From a checkpoint of a small transformer trained on Wikipedia.
Size: 12 layers, width 256, 2 heads of 128, vocabulary 8192, 13.7M parameters.
Each number is 128 + 24 x the weight over its row's rms, rounded and kept within 0 to 255. Layers, rows and columns count from 0. Numbers have three digits each. The size before them is the row's rms in percent of the matrix's.

# layer 5 MLP down, 256x1024, rms 0.057, rows 153-174, columns 256-383
110:170092094147128132084147139095133122144123095179096108130123143132141117132109146095186107106104134112143133127109139176097125141164130107158172093150110119129103117146146168081079100106117105139091162134135182113145112084136133098142112151102157125103151149099154111128092156116139149116142173104129126130118149153153123121201122147143129075132107113110136104133078121118134147100121
096:147163109079100130104111141090159092157138140143123107115131140138128125120145133130089127098175138147133112112160128099108114162131135122119131145167134136111150134139123102111106103144157144115100146147126154138146143146173158136152133122113121151123167125121159158132112155103128152147118122142126099122132105143138118139142123126148157139124163108145121115100129080105138132099189
105:111118142093084073159157125128112112059140148138109111106157105142162156107132117108171142135143110151161125103115131112091126143101108121139069104130150101147135083160130139152102104126125090133118125103149125117121119116108173109143121127125134083139169073137139129091157101161131127100172126104106117101142106141115120143174121092141138122123101111167122110110118145135150119152131
098:102111138125113119125150172133154167148145091121122153132159106124129165117106118147142150107136129087122168129126115103105169096091170133134129126090122117157122117143165133147107094153158111099091118134139124147100140129119104098095155103142119118088133139156147128115157141131158106122156119154128095120104146129187106171203102135110151122148137168150166129131101146136089164142129
102:115110126146105107161133151121138151134129121161124082120142100130121148169150104090102133139127140096135137207108153129153125154144059101153142098098160114134113112122088153120162104102148106124120123133139172110130115120136118137123180143126136152155137148109122144095118083122122126131069102129139134155127115122139123159138136131137138151144130125147161148123144138166165128122160
102:144140117129108121134152138119180125100103121080130113110133134124139151132099140142127107116121109057111137137101134117123142134119138113131109178123159162134104161135134122154133124144075131121159139138116117108134114141123104099122174151138079138108134110114121128111106112147144126117149145097132151095151103181109146119166093104126161110108116112127155141148126154102126174135124
100:144164105137102095164137109103125135114117122107147124115123112161121138109095125118109140150116116091132143072144114169165110115163145134118098091095124091183140096092122118109110094125142145138087101110104146142131128124137106118100111116107110129148140150126143106101117158136134113123115104137181101120140095130150121137098097132113107123108121125131138114159101139127150120164155
097:099069076150131135106125150076154162127135116145125129109139135117153133132133133123153138132099116155140140182139135138098099116128141102133108134160099174075153099123122091088135123131114086156108110090139101102163158141114142107147120133163135152128131150117148098156109161124102125152109171127067110181167164140112131126145126149127123124165192096143132108144113124097117129165155
103:092118150123119074149126101116123129155147095126176132151104126141126122118152143145128131163139087118171152124129150151163143141103131130115154133096146134104106154126087070171133110145164135176154099126143136154115118144142087112126149131121127090142106090124138118121130068123146136127129128136116159125134131118145128123153164157119139130118128123123159159085112156164138106104073
102:124136138114116168165163161126148134150119081149112115145148105118149155148106150112166111120136114086116158132158095129154084126117124102092132153141149161139089138087122133134155106130175166118135165097147111129162118103150175097122144121148076137058099110118141112132147137181129119133078120118121108133110168133095116089179078104075137127140173123136129156103131131150165128160163
101:121129143111114113183136083122143088100136161114101069126127140139175115138142132138096105146135120155125143132114144121099119128133098171135127099112128133132142107124123142132140139123102137109136128150136126171155094146141086102123132151104103116128099129170082139092144148114126131166123082095117112112143127139108104110087157108142152087084138176127117148119086120152144120095116
102:139160116116126110177120140144126118121146105145178120122122098113126112100160087108147066144148121144104131099178113135161100174131096133128144096093122149083154100110151135170133096140126131107124139124126150125113095120115192132135100110124119102149117110129114104141140140191154154117119092150139090128097144129088119115126139157107094142108128146090127114104077124153164080186131
110:110084086110160144132122099137170110139132172111149119130146141147129137098127154130186144101128076133125132109119166112150118136125148100100169123092153107112164139167102137115122119142151098087115113086120105183125131137155127139152111132131113113091168135103147164130153110132173137186121158147147140144156099107126134121124123131123111076145161119108171140127120139131091126086149
101:155143110106126148139158134111121113153125146136118146135117141100132080122123152103111170126119136123168116087177148104136128136129139123117139142109133141121125150066099110117124143103130108146099114154097098111130114128126161134128132131058138135092126151098133146129110108107092147096173114153122112148137104125099161101136125082145112134157087128201161132174148159117167150141116
102:174161111128140105115104149106089197108132145170085125116092116124119134126143130144180166137141128121120168122108139093158145117123172166132135127151144170155122132117138159147115172130071141157147127134106147147145093139121113127152095139103127135119143115161149121110110121148141106173146170113138115140120129127179146148154080129094069133130147117150123142138098114066123122150150
106:124104164126083103164131180114122127170101115119151138113094109136143119107127160105121121081149123097122112121161128153109121092110129164128151112087113131117092104170130149098127134127138114122094131113115139147125117150101142130097108106106148141112108159164119161111126109109144135119124137133121147198100144150129125114146092132123117184183121149166125133090160150142141169125092
102:135176170148116123127127146138094123145108132100116145119094132087111108134169150104116131120154140184138136119144093120128106140133129104109142124143110107132136148208086110137109149122164118161121109136147145119153121102126096136132107123108139071153152137159109185118137140094067100113121095135115155131125070102093150098147163112149156112156139150167163130115109155192148172165136
102:125133129164130165106120152136109094109147146138086155142094125129123119138126103106131120118102165145119125151091110128134147126123119134128099121128157140090131088135116114135132133159105079143100120113121121105138152146122105108118094158098124114139137126163164136094127113155085128127121108108114114123157184078150150156123126129109122078132166119131164118176166112127124160125156
100:132145090119136131115179195105153144120141119158118120125155129134124142097118108143120150119111148141091127124159161165124107103101129106090125159131093108145141144142114097179126108098125150129102120106155113136088157155131131128141176129113132156179121114145150081098123157115121140169136139110133142111165170098119155087091144080091127150161208116122157094164147137118123106114153
095:140138121088135161121112137145145155140089118143046125118120159123107077119097124165157112147121095092169107119121140149107095119115130160210149114116138103147138108136116107113126125107090127168095146147131141107120164170143095090089125116111108068124129149161120164108146137114184121092109088137121106137105143147151125158139107121090078123180129071130074101120113094167102158154118
101:076105087115103127171127119122125130177108066117127185150167130070114133132152128125103134124113162069159121159129103140100104116140175139145138176112119126160123130180130148076156099124133149151090144108117144102152139117147122096111077121150114200110146112125102109161152145130126126158121166131132152129158148088188116142130119102096186143114134125129140142115110075139158077127075
104:063127132089139126169133077113111107131132123114109160132123116155130108094121155109104142119099126150154082152115068168117117132112147125101151110127167132171134137129114162082125152145123094135128141128143136138105098140079143102118107130158157147115139141184146136108152097147085154094126154106135108095118105136151117091087123117135121117103169134135134133162128142152145175161114